Weights of a small GPT-style language model, trained from scratch on English Wikipedia: width 128.
Each number is 200 + 20 x the weight over its row's rms, rounded and kept within 0 to 999. Layers, rows and columns count from 0. The size before them is the row's rms in percent of the matrix's.

# k: layer 3 attention key, 256x128, rms 0.178, rows 144-170, columns 0-127
# q: layer 3 attention query, 256x128, rms 0.182, rows 145-171, columns 0-127
k144,097,175,215,190,212,234,218,200,210,190,199,195,226,193,192,208,217,199,198,212,167,199,215,229,189,193,203,192,220,256,182,193,179,212,217,202,199,210,185,225,201,218,187,228,242,204,183,201,172,214,144,171,208,225,181,236,196,182,176,206,215,168,233,178,225,197,200,185,155,214,237,187,176,232,227,184,212,215,204,200,202,222,189,204,200,197,150,215,236,190,209,202,148,188,204,185,216,170,204,166,210,212,185,170,186,221,204,209,186,188,203,201,202,188,187,216,189,184,203,205,188,187,196,179,230,170,209,198,222
q145,103,224,177,193,177,206,198,216,226,210,190,163,170,202,200,205,201,249,172,207,186,182,194,188,203,219,181,254,199,192,199,161,210,195,197,186,176,167,218,190,211,247,200,231,222,215,215,223,216,190,182,224,197,187,188,162,208,195,200,223,207,200,209,168,196,178,176,210,195,227,208,210,218,182,180,196,185,211,199,215,193,199,183,182,203,188,217,223,183,213,176,197,164,213,217,181,230,183,219,207,163,245,191,195,220,228,180,216,187,203,221,226,183,192,182,216,185,226,176,216,172,238,213,173,193,225,234,217,180
k145,097,208,162,229,253,183,222,226,210,201,223,205,218,198,190,212,191,220,212,208,199,192,190,184,227,195,206,208,183,197,204,176,213,187,214,205,220,216,178,177,185,204,227,199,209,241,177,163,217,175,194,238,218,217,203,188,202,207,182,208,185,196,223,195,229,191,187,220,215,188,195,145,203,221,219,206,196,194,236,191,172,209,233,188,187,222,205,144,199,201,180,195,164,145,201,182,182,167,166,200,204,194,200,236,223,216,182,181,212,182,203,205,210,228,186,158,188,200,205,178,185,218,202,170,198,190,209,210,207
q146,089,176,205,227,218,230,209,220,181,204,167,198,212,209,211,229,200,206,156,208,178,209,181,173,187,168,228,180,197,191,180,214,243,181,183,181,227,215,186,135,204,227,210,187,219,196,195,193,223,222,215,227,228,192,205,215,195,199,226,223,198,223,231,169,187,211,179,184,170,187,180,183,218,202,220,202,194,231,227,208,220,167,215,205,189,163,180,250,192,183,207,206,200,213,214,187,183,193,187,224,213,190,203,233,182,170,191,218,220,193,191,182,185,184,197,205,205,217,225,191,198,186,157,196,195,183,212,171,208
k146,089,194,197,171,181,186,199,182,184,179,194,199,197,182,182,205,229,238,225,164,194,189,210,202,187,159,227,196,195,210,208,158,199,182,188,196,171,191,222,187,204,230,232,222,181,184,188,197,219,196,196,208,195,195,216,232,179,207,250,227,223,185,184,216,220,177,201,231,212,174,175,231,213,190,219,186,204,174,200,210,224,207,205,219,204,251,190,218,204,203,213,159,168,197,229,210,159,212,211,214,173,215,193,212,190,161,195,193,242,217,170,174,177,201,212,195,203,192,218,182,211,213,153,202,196,188,202,208,208
q147,106,191,202,218,192,184,171,217,175,194,206,179,211,195,215,209,207,161,204,181,220,195,210,190,188,226,210,201,189,169,216,193,209,192,221,181,209,217,218,222,166,191,202,217,198,216,236,237,183,209,200,178,168,177,204,197,200,167,235,174,184,246,203,180,192,206,215,170,233,220,163,200,234,191,213,187,185,156,169,205,194,207,163,220,242,244,212,226,227,211,198,191,222,157,214,228,219,196,205,203,212,175,187,182,192,179,204,201,179,191,213,214,191,222,191,205,174,170,198,205,194,213,197,190,199,200,184,250,212
k147,110,199,210,237,207,248,199,177,179,219,229,202,238,190,205,201,177,211,206,186,192,203,210,182,226,235,188,203,173,180,192,211,162,187,235,167,172,176,209,189,242,200,218,213,228,205,177,171,224,236,209,210,211,202,166,195,207,216,214,193,190,224,157,198,188,228,178,225,183,201,197,195,165,201,221,196,202,206,177,180,184,241,193,185,210,203,177,206,220,148,177,191,208,229,168,199,230,204,196,202,195,221,202,212,205,198,224,174,183,204,201,213,187,217,189,215,190,223,211,180,223,213,187,187,198,211,170,189,162
q148,104,172,202,202,176,196,213,195,205,171,196,211,184,160,192,184,205,218,201,177,174,234,201,219,181,229,242,165,227,178,228,222,205,198,197,246,224,181,177,215,185,161,220,191,142,225,188,240,205,210,186,176,212,187,187,197,171,191,163,209,175,194,223,208,193,211,213,215,165,182,214,169,184,226,221,181,221,182,179,189,164,209,178,210,193,189,215,205,228,187,225,204,177,215,213,214,203,195,197,190,222,187,189,201,223,195,202,210,181,211,174,200,220,205,206,183,186,227,188,195,190,241,216,228,192,193,213,200,225
k148,098,204,231,192,205,201,221,205,213,195,218,224,181,194,178,197,208,162,165,233,197,190,202,188,198,219,211,207,207,209,223,163,187,182,212,209,184,188,192,174,204,198,183,169,231,182,201,214,188,197,204,201,213,184,225,218,201,167,241,225,192,166,202,207,221,210,199,210,175,224,225,203,196,160,201,240,209,199,227,213,177,211,159,199,226,190,163,178,238,218,217,214,235,212,167,224,210,195,208,196,198,225,208,170,212,194,192,195,176,193,237,193,186,221,238,154,198,209,170,171,187,226,182,179,205,185,166,195,209
q149,099,192,203,175,219,215,207,183,213,181,208,182,224,188,195,172,231,174,200,209,174,196,206,182,184,195,202,196,243,211,198,180,217,189,219,206,201,219,197,199,183,212,256,206,201,208,221,177,191,178,188,204,190,195,192,220,239,217,200,154,172,198,193,226,208,248,170,205,193,235,196,213,180,199,211,217,189,216,180,237,234,214,217,198,216,224,161,198,216,212,222,214,210,196,211,201,191,236,191,215,197,178,214,180,161,185,197,190,157,208,193,216,165,225,214,188,210,157,196,226,218,179,176,153,190,177,216,209,202
k149,103,185,219,200,182,195,188,192,229,195,205,191,257,203,212,242,191,218,184,196,181,213,201,195,204,208,236,176,251,184,215,174,190,173,226,209,208,188,165,257,232,205,204,214,210,180,235,187,180,218,168,191,193,182,182,201,219,213,221,207,208,207,199,195,164,221,196,206,184,174,168,203,199,211,184,171,186,206,202,193,216,220,236,188,184,210,198,217,203,180,172,215,214,215,205,209,171,206,205,168,146,246,204,198,178,199,204,200,188,196,167,188,237,201,208,210,206,216,233,183,220,180,195,186,190,194,190,175,187
q150,097,193,191,204,210,219,198,210,182,233,193,211,201,203,190,181,197,187,219,188,169,189,228,200,249,216,189,183,177,218,190,195,191,202,200,167,181,213,168,153,204,238,205,201,191,202,168,212,217,185,200,174,226,231,207,181,200,236,174,149,207,198,216,188,185,215,187,188,207,187,193,223,192,207,201,196,201,228,192,199,181,219,244,158,186,206,164,194,190,202,211,189,223,238,211,206,200,185,196,206,198,240,217,157,219,217,219,166,170,212,174,196,191,194,204,251,213,184,193,213,204,205,216,218,247,181,193,218,215
k150,099,227,212,224,225,186,170,163,196,183,158,185,191,221,174,202,175,223,182,194,192,200,214,220,240,161,189,176,228,183,204,165,226,221,223,238,223,210,218,201,195,199,150,168,188,195,184,211,196,199,211,182,206,199,195,195,192,210,165,210,210,202,223,218,215,192,209,195,235,211,206,203,213,185,170,202,186,197,190,200,185,229,212,200,179,183,213,155,207,231,196,203,196,228,221,190,174,220,211,199,194,193,192,185,190,202,214,262,182,191,210,193,222,195,181,236,200,214,191,223,201,240,228,204,224,203,191,176,169
q151,101,152,182,213,162,208,218,159,197,185,202,219,201,179,212,203,211,211,187,192,226,179,188,205,213,207,256,210,183,196,223,207,194,204,172,228,180,210,195,184,207,228,204,170,169,185,192,202,221,227,151,187,210,181,195,191,227,197,200,192,192,218,180,170,207,185,196,193,225,221,217,197,184,207,258,213,185,177,198,204,245,183,185,186,210,196,219,192,168,197,219,202,221,209,185,228,195,209,170,196,210,225,210,198,199,197,231,203,237,168,195,227,200,186,178,202,161,183,168,232,210,197,206,165,221,196,204,227,196
k151,103,213,196,209,255,179,210,215,212,236,200,205,179,225,165,229,230,227,215,209,176,195,194,194,171,177,194,192,209,205,209,184,201,207,179,186,176,217,206,190,193,219,207,173,214,200,190,235,216,198,204,208,219,217,211,188,232,204,192,228,188,159,176,183,190,176,194,179,198,228,235,196,170,194,205,181,171,176,162,225,221,204,235,243,206,216,191,234,199,202,192,194,204,192,197,241,219,163,202,220,159,215,227,188,191,194,178,198,163,196,187,215,200,215,186,195,218,191,221,169,210,194,172,226,196,197,178,170,183
q152,107,194,226,207,211,198,223,181,223,189,134,173,204,199,199,205,219,197,197,154,200,182,184,225,200,198,239,199,207,187,205,157,188,218,205,192,196,221,203,172,186,217,199,202,162,204,207,176,234,200,193,182,192,164,195,201,194,212,190,173,214,159,199,171,238,214,195,205,223,183,160,188,201,205,182,179,191,211,189,193,256,212,191,185,203,178,161,211,218,219,172,202,214,223,213,221,232,201,228,215,191,229,221,236,223,184,202,187,223,200,181,175,213,224,230,215,184,188,209,216,214,199,201,221,192,194,173,210,199
k152,103,230,230,196,235,211,206,196,187,169,204,198,189,220,195,238,189,201,184,162,207,224,159,175,218,191,192,189,193,197,203,167,193,184,217,196,219,229,189,174,221,173,210,219,201,219,184,236,208,197,188,208,213,193,177,199,201,191,180,214,240,162,203,208,219,248,192,198,243,203,206,195,189,210,165,158,210,203,204,193,213,188,184,217,166,223,209,200,200,180,164,207,183,194,210,214,218,194,244,213,212,201,196,186,219,214,200,200,229,182,188,206,189,175,200,160,204,207,203,246,173,221,219,185,200,197,195,149,175
q153,089,207,179,188,185,168,215,168,226,167,171,199,207,179,203,225,208,231,208,238,194,226,180,190,215,220,195,200,187,227,206,209,157,203,181,203,190,193,182,225,213,188,199,219,188,221,221,220,233,226,229,220,191,165,208,219,194,185,199,226,181,174,193,225,207,206,217,218,186,222,247,195,199,200,224,190,190,222,211,203,222,202,195,226,199,180,196,191,213,216,196,203,172,190,232,226,176,193,196,205,162,170,213,198,176,174,183,194,186,228,232,188,213,206,184,200,201,190,218,166,207,159,139,185,194,214,208,204,163
k153,092,215,228,189,183,175,246,218,219,209,214,216,178,215,230,209,206,199,233,194,207,191,192,176,201,211,217,229,216,237,187,232,183,197,186,193,223,200,203,190,182,210,228,209,190,232,243,184,191,221,216,204,155,190,170,174,172,197,198,167,211,156,177,222,182,216,214,184,234,191,188,200,208,216,186,180,195,257,208,208,199,164,192,225,175,221,178,191,206,190,233,209,188,179,190,207,201,214,193,199,191,220,225,188,169,184,166,174,209,199,192,194,212,207,194,176,208,206,154,163,218,197,211,220,187,202,186,208,216
q154,093,184,192,204,200,185,192,190,193,177,213,214,201,197,212,213,226,213,211,200,188,214,189,195,157,182,213,180,182,240,152,206,218,217,185,219,200,190,222,170,206,164,208,178,224,218,214,216,195,199,195,187,223,181,222,240,208,196,196,219,162,197,181,192,160,237,199,231,212,201,204,177,167,216,201,234,188,170,217,202,193,213,233,159,209,212,197,206,174,208,187,182,209,241,208,239,173,198,221,180,219,193,214,196,196,199,213,252,203,202,172,187,185,218,224,167,189,179,186,227,204,220,207,190,178,237,201,229,197
k154,099,205,200,200,193,184,202,215,199,190,199,174,189,181,201,198,200,178,249,197,188,206,223,203,226,214,208,196,187,206,189,205,213,202,171,200,195,210,188,220,203,175,204,194,220,184,235,252,201,246,193,203,209,172,189,217,206,212,230,212,193,213,187,172,186,175,226,195,198,196,181,200,220,183,227,193,160,178,185,185,157,164,218,225,199,211,186,201,207,244,188,208,210,168,206,223,212,177,239,174,189,180,223,218,243,164,228,175,154,211,196,180,212,183,195,203,186,215,170,196,217,217,160,227,203,195,187,169,194
q155,103,159,204,161,162,187,216,191,201,189,201,214,205,201,209,199,235,180,209,173,204,199,175,199,210,223,154,214,236,224,186,169,213,188,214,190,227,199,189,229,236,199,195,176,170,189,192,209,179,260,219,222,203,170,204,231,177,212,191,192,230,198,191,211,200,206,200,205,186,232,199,244,185,192,195,228,183,175,208,173,212,210,189,207,220,205,185,218,219,235,198,190,190,189,188,201,220,195,198,198,171,212,175,197,176,191,164,229,214,190,193,191,174,230,216,222,155,204,200,213,225,187,208,210,180,209,175,231,220
k155,108,204,198,222,204,179,215,234,162,189,213,198,209,193,182,261,197,204,183,161,216,193,201,221,218,179,191,204,199,218,198,249,206,199,169,182,161,204,194,190,212,168,189,195,248,190,224,169,190,190,175,208,210,210,178,192,178,249,203,180,183,180,222,215,191,250,190,179,216,232,204,205,173,227,197,174,201,194,190,207,208,177,222,172,214,201,165,206,190,198,171,206,190,179,199,218,219,238,191,180,231,200,206,178,190,200,185,187,219,205,231,196,220,207,225,183,181,179,221,201,194,208,187,229,182,207,181,192,186
q156,090,184,182,211,192,154,205,218,210,210,214,204,196,222,218,251,221,193,206,184,211,223,223,219,185,190,182,203,184,199,205,232,170,182,195,194,164,216,161,168,202,191,176,217,213,193,177,202,192,197,216,199,201,212,212,218,176,239,152,216,202,213,190,182,196,189,214,176,213,173,224,208,230,222,206,146,189,206,173,195,193,189,185,203,171,203,239,220,217,202,210,217,182,211,222,198,196,215,226,207,192,188,197,179,226,183,201,201,231,213,216,182,180,191,213,194,212,221,189,177,194,185,234,224,145,163,174,184,225
k156,090,188,233,225,187,225,181,198,201,215,195,187,181,196,252,157,184,175,210,218,229,210,215,183,167,179,171,200,165,204,207,185,203,239,171,200,201,171,209,175,191,224,210,193,206,218,195,230,220,162,209,216,178,222,201,206,210,187,206,160,182,205,208,236,221,193,168,205,204,212,195,205,193,191,230,188,188,188,230,223,183,185,185,215,221,170,205,216,208,227,215,201,208,208,198,236,182,204,191,227,223,185,190,218,192,164,207,171,215,213,237,214,195,167,207,190,179,205,189,223,173,181,240,220,200,180,165,192,192
q157,089,212,218,189,209,184,197,178,177,192,205,222,169,215,210,190,194,192,213,192,209,178,188,192,202,230,209,224,185,186,218,189,213,212,216,203,205,208,186,184,198,189,180,208,183,203,207,201,182,190,187,241,207,205,215,171,223,199,176,186,129,223,189,224,217,204,195,210,232,201,210,167,204,183,215,176,191,206,181,215,228,209,226,172,210,209,203,185,181,243,194,208,192,249,176,196,234,180,202,226,160,223,141,174,173,209,175,171,174,199,192,176,167,215,206,227,180,224,199,218,190,204,213,211,224,219,214,208,232
k157,094,240,178,234,208,197,183,166,205,243,229,183,176,201,202,201,207,232,193,232,211,220,198,194,211,195,241,206,169,196,234,209,178,174,231,250,204,215,182,192,153,195,193,199,233,204,202,239,207,201,185,207,194,192,184,171,171,196,205,195,181,185,232,183,176,201,191,221,238,158,191,207,179,216,208,197,206,209,207,211,205,179,233,173,216,206,235,200,170,200,185,196,211,198,204,195,201,205,218,192,190,190,178,169,197,158,192,223,201,190,197,179,167,208,174,204,188,214,197,209,189,214,238,200,203,227,214,200,173
q158,089,225,212,188,234,189,185,240,196,207,197,226,206,198,199,174,185,216,178,209,191,213,201,220,194,197,185,199,203,219,232,209,183,185,210,176,161,218,188,171,245,224,209,226,205,168,223,195,232,194,182,199,216,175,220,185,170,211,210,183,243,242,209,171,176,203,211,214,179,215,195,198,228,230,196,206,211,177,202,199,208,153,142,189,207,204,180,195,194,183,213,206,177,191,221,202,182,167,185,213,168,219,206,206,227,229,209,218,165,198,187,213,181,233,170,219,180,174,222,191,186,200,196,199,201,201,181,173,214
k158,094,216,192,210,197,204,163,234,204,241,189,219,193,212,199,209,184,202,185,208,197,165,171,208,221,193,195,173,222,203,249,196,169,243,222,172,176,194,209,177,169,184,210,205,223,217,202,195,163,199,242,212,237,220,181,210,169,179,196,209,197,207,203,202,197,206,195,214,199,181,216,190,190,225,163,233,188,191,185,188,214,218,147,225,160,236,176,188,175,200,196,220,179,223,203,196,166,194,166,217,215,225,214,201,216,201,238,201,213,200,225,225,219,179,196,177,177,202,196,198,191,226,218,186,190,195,198,198,212
q159,106,232,181,193,197,197,194,236,196,181,228,191,166,200,208,193,198,216,215,229,186,175,210,201,218,190,179,199,168,199,183,191,195,202,234,177,184,229,192,213,181,201,172,182,192,160,218,204,186,205,194,164,199,178,189,169,180,219,209,221,203,228,179,209,196,178,188,212,224,191,210,186,183,234,214,187,176,170,220,198,230,202,143,219,189,165,225,217,214,217,183,208,193,206,239,185,226,190,208,192,235,204,198,178,214,213,216,189,205,185,200,207,180,243,220,224,173,199,182,200,163,202,212,194,234,225,242,225,173
k159,102,227,185,214,193,189,197,175,216,242,193,228,183,179,188,217,192,185,213,204,204,209,170,202,209,194,168,196,185,185,212,195,190,187,219,222,190,179,195,175,184,226,213,215,205,210,184,195,215,189,204,216,202,208,197,218,212,238,155,258,182,193,215,216,189,212,207,188,190,215,180,176,215,210,174,194,195,222,184,173,200,202,207,188,205,211,179,179,174,187,189,188,188,207,195,248,192,203,219,206,219,187,166,232,228,158,235,152,164,212,203,208,200,211,162,213,176,197,215,182,220,209,237,187,258,176,196,213,210
q160,106,213,182,162,202,190,191,198,219,206,215,200,212,172,192,180,199,199,227,213,166,190,237,167,211,214,184,160,216,190,185,203,171,230,181,193,195,223,191,202,235,225,246,202,227,217,219,211,237,191,207,201,259,196,184,163,238,208,173,163,186,191,213,212,163,206,211,208,207,203,177,188,215,201,190,196,208,209,186,221,212,137,209,192,209,210,205,190,173,217,222,216,202,205,188,181,216,207,215,197,206,196,198,192,203,219,198,224,176,197,186,174,227,207,195,153,207,202,162,213,197,184,194,171,188,229,185,187,209
k160,102,192,194,229,181,189,211,200,206,201,197,188,225,185,190,227,194,206,205,190,154,211,193,210,237,200,204,214,249,234,231,165,204,179,213,188,234,192,210,198,195,200,180,174,183,200,223,197,160,207,231,185,201,205,208,205,239,173,169,209,233,262,181,194,207,204,190,192,214,226,147,204,181,182,187,207,180,201,203,223,178,192,207,212,204,230,219,203,201,202,206,199,203,204,217,216,189,203,169,194,223,207,189,189,231,213,166,184,164,192,198,184,162,205,176,210,177,236,173,197,185,217,188,206,206,218,214,166,222
q161,113,221,178,226,186,190,194,166,186,198,180,196,208,189,216,172,185,169,186,195,236,222,189,204,181,205,218,200,207,171,197,214,192,144,194,189,201,225,191,186,190,192,211,199,217,163,187,215,195,196,213,194,195,198,197,212,194,197,213,214,193,206,201,239,228,232,142,203,203,208,238,181,209,204,205,203,190,173,213,223,162,264,214,219,218,176,172,194,181,199,187,191,212,218,190,226,218,158,193,208,199,206,222,219,222,211,235,179,203,196,204,200,188,198,223,167,209,209,166,205,174,215,232,198,197,214,163,241,190
k161,107,195,234,208,179,216,209,220,232,218,219,196,183,218,170,183,157,196,214,187,216,206,229,190,184,193,195,225,168,235,157,200,221,230,221,168,175,231,210,226,194,196,227,205,208,178,186,227,212,225,184,201,233,206,170,183,206,206,187,161,213,194,219,165,243,213,212,203,175,170,226,182,224,212,180,165,175,183,206,189,206,227,202,189,202,197,179,188,174,197,215,168,223,194,189,209,197,193,209,168,180,178,169,238,225,195,199,198,188,172,213,207,219,214,196,210,233,227,197,203,189,212,211,192,217,185,192,192,216
q162,104,228,176,230,201,208,177,194,223,244,195,209,184,181,201,211,193,212,203,194,189,205,186,218,168,198,193,192,170,200,208,213,191,223,207,189,205,242,205,204,206,192,210,177,181,235,195,249,226,189,202,185,201,179,200,209,207,204,200,188,210,180,245,209,231,184,187,175,224,211,124,167,232,209,186,212,186,196,194,195,176,188,220,232,193,217,219,212,193,174,210,185,201,191,173,203,203,189,211,215,201,174,203,225,166,202,189,203,194,219,199,223,210,222,189,195,221,195,141,205,214,164,202,185,227,160,182,224,216
k162,098,183,207,211,209,215,175,178,189,202,203,208,243,211,203,210,207,171,219,190,189,202,235,186,196,195,200,204,190,242,170,194,170,221,228,210,178,219,246,175,188,208,173,219,171,214,165,162,199,201,214,198,239,224,252,213,215,194,177,207,181,223,195,184,190,227,183,202,231,202,208,191,194,178,181,171,205,206,187,183,182,189,193,223,180,197,186,215,180,196,209,191,222,204,192,213,201,258,228,194,157,210,178,217,189,213,161,172,215,203,226,203,185,195,196,209,202,249,188,175,181,193,183,193,194,231,208,199,195
q163,099,228,202,225,204,207,198,207,214,170,215,175,173,231,177,217,215,229,185,179,196,186,200,208,178,219,218,186,229,181,199,221,225,197,202,181,203,212,232,180,233,191,197,180,178,173,217,228,192,207,201,219,189,167,214,197,202,219,173,155,196,186,198,212,222,214,190,222,173,187,206,185,202,173,166,183,214,200,180,180,171,172,185,206,190,206,214,207,212,207,198,174,214,170,203,193,244,175,194,227,194,225,193,193,194,166,200,173,179,229,168,188,190,196,179,225,178,242,203,240,214,165,203,182,238,217,203,220,234
k163,100,229,212,212,213,178,177,205,180,236,206,204,182,205,193,226,214,243,198,208,221,202,220,166,235,177,230,179,176,212,194,187,182,179,251,198,211,162,174,222,179,180,231,235,209,195,182,157,165,188,177,203,205,226,206,207,187,225,171,205,180,166,218,182,200,230,197,240,212,207,214,187,195,222,214,188,177,182,178,212,199,188,193,189,212,169,198,188,193,217,190,199,233,211,205,194,211,221,205,178,209,202,197,184,174,208,171,185,237,215,193,222,163,181,178,167,200,210,219,219,172,210,198,221,204,214,202,219,204
q164,105,245,226,216,190,177,161,226,185,230,216,161,196,221,171,196,195,208,205,196,180,201,183,188,205,202,222,222,221,214,189,203,195,223,202,212,182,215,223,206,216,205,205,240,225,221,193,189,207,188,189,157,206,192,236,153,231,217,197,228,206,166,219,186,203,207,175,208,208,231,182,207,204,189,210,201,202,199,172,170,197,199,227,181,233,196,207,219,219,202,203,186,191,194,210,210,183,176,225,172,211,225,175,174,205,181,215,192,197,177,215,219,192,136,213,173,188,193,175,225,170,187,214,212,184,240,216,208,196
k164,102,212,167,225,208,204,213,203,217,190,199,163,210,166,177,187,178,234,219,233,181,191,208,188,213,250,151,199,216,191,174,191,205,196,241,185,212,210,221,206,193,210,188,232,188,187,205,206,203,170,184,224,198,214,200,180,202,191,207,193,206,214,213,255,198,208,188,243,196,216,182,171,219,212,204,223,197,223,204,201,149,183,179,175,228,169,193,227,210,211,175,195,200,202,222,182,229,171,186,194,225,177,205,225,191,195,197,198,184,209,211,195,237,197,194,212,224,233,190,176,174,198,187,202,227,210,175,163,196
q165,103,193,219,205,207,200,242,207,212,202,181,184,215,250,188,214,182,197,209,180,201,198,173,177,230,177,178,204,193,185,215,229,218,226,198,205,228,207,197,183,203,185,206,200,202,219,200,202,206,183,208,231,150,173,226,219,177,183,192,176,219,211,205,183,198,206,205,156,179,227,208,214,199,210,203,187,174,141,196,223,169,195,186,224,200,186,171,208,207,193,218,213,212,209,205,171,204,254,237,186,207,208,218,233,163,207,218,188,207,179,219,176,201,195,181,215,188,188,225,213,163,223,225,175,175,216,176,175,202
k165,105,192,192,179,188,217,186,226,185,209,215,207,212,198,237,171,190,236,188,207,191,189,224,198,188,214,193,223,177,213,178,209,184,196,200,247,184,190,207,212,218,209,228,244,191,206,223,224,195,176,216,192,194,197,175,182,207,217,196,211,225,207,205,196,193,190,179,195,200,197,231,191,193,190,199,186,179,144,213,237,217,199,155,204,204,217,186,211,204,222,186,178,180,199,227,191,210,202,200,172,183,217,205,218,193,221,216,175,229,158,217,172,241,218,181,195,170,160,186,223,220,209,182,179,206,136,208,178,177
q166,107,238,190,167,208,191,203,185,181,255,177,204,208,202,204,214,202,183,192,216,190,202,213,227,216,170,201,196,193,174,209,210,154,198,208,190,217,234,190,193,181,199,211,167,250,207,197,235,225,217,170,188,205,192,224,199,214,184,165,230,183,215,198,170,223,208,226,223,175,169,196,200,212,207,240,200,214,195,214,168,203,179,199,190,188,187,212,192,182,217,179,188,201,206,182,199,215,190,190,220,143,191,182,171,205,229,214,189,168,217,187,220,199,179,190,205,202,219,208,211,167,229,198,202,211,192,208,260,192
k166,104,212,192,213,231,211,228,156,161,185,223,207,150,198,220,196,210,183,236,198,196,209,188,175,227,204,209,195,187,196,205,177,170,273,202,207,194,177,194,197,160,196,212,150,181,179,172,228,205,188,228,210,220,234,185,168,218,196,212,210,186,180,219,214,233,208,208,198,208,201,185,178,219,201,200,200,167,190,192,212,168,198,196,169,203,208,219,185,179,191,228,194,202,235,197,207,181,203,221,189,224,201,207,195,195,239,187,192,189,189,190,217,193,223,224,223,199,210,156,210,215,210,212,203,203,214,189,220,180
q167,100,222,176,185,179,176,186,231,224,231,207,181,182,207,229,178,223,177,213,170,191,205,178,176,211,193,214,211,191,220,183,224,235,229,200,211,188,195,196,232,216,184,196,240,193,211,197,185,178,211,153,183,196,220,173,191,216,178,197,205,187,213,213,213,207,169,189,147,208,224,213,197,210,179,233,195,189,196,178,192,188,160,197,213,224,156,196,217,200,195,170,195,233,248,211,172,222,185,198,210,198,192,251,190,201,191,209,207,209,215,192,161,209,184,194,202,194,207,212,206,209,168,213,240,208,193,219,220,189
k167,101,198,167,241,185,201,204,182,232,229,211,229,179,185,190,217,220,208,198,194,195,179,205,191,209,189,193,197,193,229,176,189,214,182,194,188,217,219,213,190,197,210,190,189,222,180,222,228,232,179,194,167,172,206,210,211,194,207,171,217,240,212,179,191,183,167,193,215,225,177,183,229,238,222,217,214,203,208,189,179,158,202,162,200,226,178,190,209,238,191,155,209,221,227,221,221,206,212,236,196,211,210,162,199,181,191,206,224,232,198,209,176,198,209,153,213,204,196,190,186,166,189,200,178,171,180,192,176,183
q168,097,217,179,212,176,188,176,224,191,212,207,214,189,221,245,191,195,193,172,181,217,205,206,210,197,191,229,232,223,214,209,172,224,184,181,183,170,200,202,212,209,172,189,202,145,198,215,185,236,193,193,216,185,188,228,213,172,175,217,183,220,183,181,191,177,209,183,173,190,186,214,178,203,196,211,216,212,164,218,205,233,207,212,169,188,240,189,154,199,205,206,151,174,215,195,193,235,205,219,177,238,212,229,205,164,186,183,188,194,191,218,191,198,188,186,233,199,190,225,175,224,190,232,222,200,192,198,204,226
k168,099,246,196,205,231,196,179,204,232,244,237,200,238,224,186,184,203,192,199,195,189,186,215,192,204,226,177,204,174,191,215,222,179,167,170,162,204,169,201,190,197,173,180,224,190,202,184,223,202,210,203,226,214,206,183,214,181,229,202,203,166,189,214,229,194,224,191,217,192,206,192,225,197,177,203,182,208,199,190,186,206,206,220,203,181,197,198,195,169,216,199,228,209,191,217,202,210,187,214,193,217,212,187,154,189,180,185,214,228,153,220,215,205,195,216,228,195,138,180,210,186,188,208,204,159,160,179,202,230
q169,106,208,207,199,181,207,193,185,214,181,200,171,201,220,199,179,151,175,197,172,200,204,193,197,218,216,234,218,220,226,174,180,173,188,209,222,195,211,194,234,228,221,204,206,166,206,197,202,175,207,215,191,203,213,211,214,201,228,184,174,203,231,234,238,208,179,234,199,204,231,191,244,227,185,186,205,176,182,218,230,242,173,194,213,153,189,198,173,152,163,188,235,197,197,209,202,208,205,190,231,198,183,173,198,178,219,194,215,210,199,227,222,186,176,220,222,192,195,196,212,187,186,198,187,181,163,213,201,215
k169,099,226,208,199,208,157,199,246,197,180,199,189,209,216,235,183,216,193,202,191,197,179,216,228,188,199,146,180,205,203,208,212,155,215,221,201,188,214,222,171,181,229,202,173,211,176,203,188,172,212,198,184,192,213,177,197,200,210,225,176,207,217,201,207,155,245,244,216,226,218,192,183,191,220,214,207,236,182,200,214,226,215,221,192,205,170,243,219,205,212,189,204,198,208,184,195,178,199,205,192,164,201,207,170,206,211,203,195,198,180,178,227,162,226,176,179,205,209,218,192,173,201,207,159,173,210,225,187,207
q170,107,172,165,225,220,188,175,215,197,182,189,227,213,182,187,166,173,212,178,187,211,200,208,196,192,195,201,176,226,214,215,155,225,225,206,226,211,199,237,257,189,192,198,165,222,186,205,172,191,193,193,198,193,215,193,181,224,187,190,219,250,217,197,219,206,219,183,197,199,226,203,185,206,221,200,214,198,190,206,203,201,177,188,176,194,165,240,225,203,196,197,208,189,197,166,223,219,178,174,217,235,211,206,219,210,239,243,181,182,174,194,216,206,230,175,204,211,174,183,212,214,189,174,188,158,201,220,197,205
k170,100,181,196,210,208,205,211,202,211,200,206,198,168,171,198,192,193,204,169,168,208,192,149,205,215,214,176,222,189,221,225,200,241,162,200,176,174,183,228,168,196,197,214,205,198,210,216,206,185,196,199,209,235,182,235,216,216,201,197,204,187,203,187,185,215,177,191,232,176,149,229,190,191,212,173,208,219,247,190,195,209,244,210,174,191,213,189,202,172,207,151,227,224,218,226,188,204,207,209,199,168,197,183,194,208,212,194,205,195,200,206,225,217,224,238,197,191,176,233,183,200,194,200,208,164,225,243,202,218
q171,117,204,216,230,194,232,224,187,179,198,192,187,192,161,197,183,218,173,191,191,207,218,211,181,196,171,172,205,177,203,181,221,210,168,174,184,222,214,224,182,222,214,207,202,206,164,200,173,225,212,199,230,234,240,202,233,195,224,191,198,161,187,176,186,223,231,210,225,199,172,199,203,159,224,187,167,199,185,205,182,222,246,185,193,189,198,180,182,243,205,198,202,182,195,220,189,196,192,216,196,243,182,201,149,225,184,201,239,171,210,203,197,220,198,204,188,172,197,206,196,215,200,213,186,208,209,199,218,167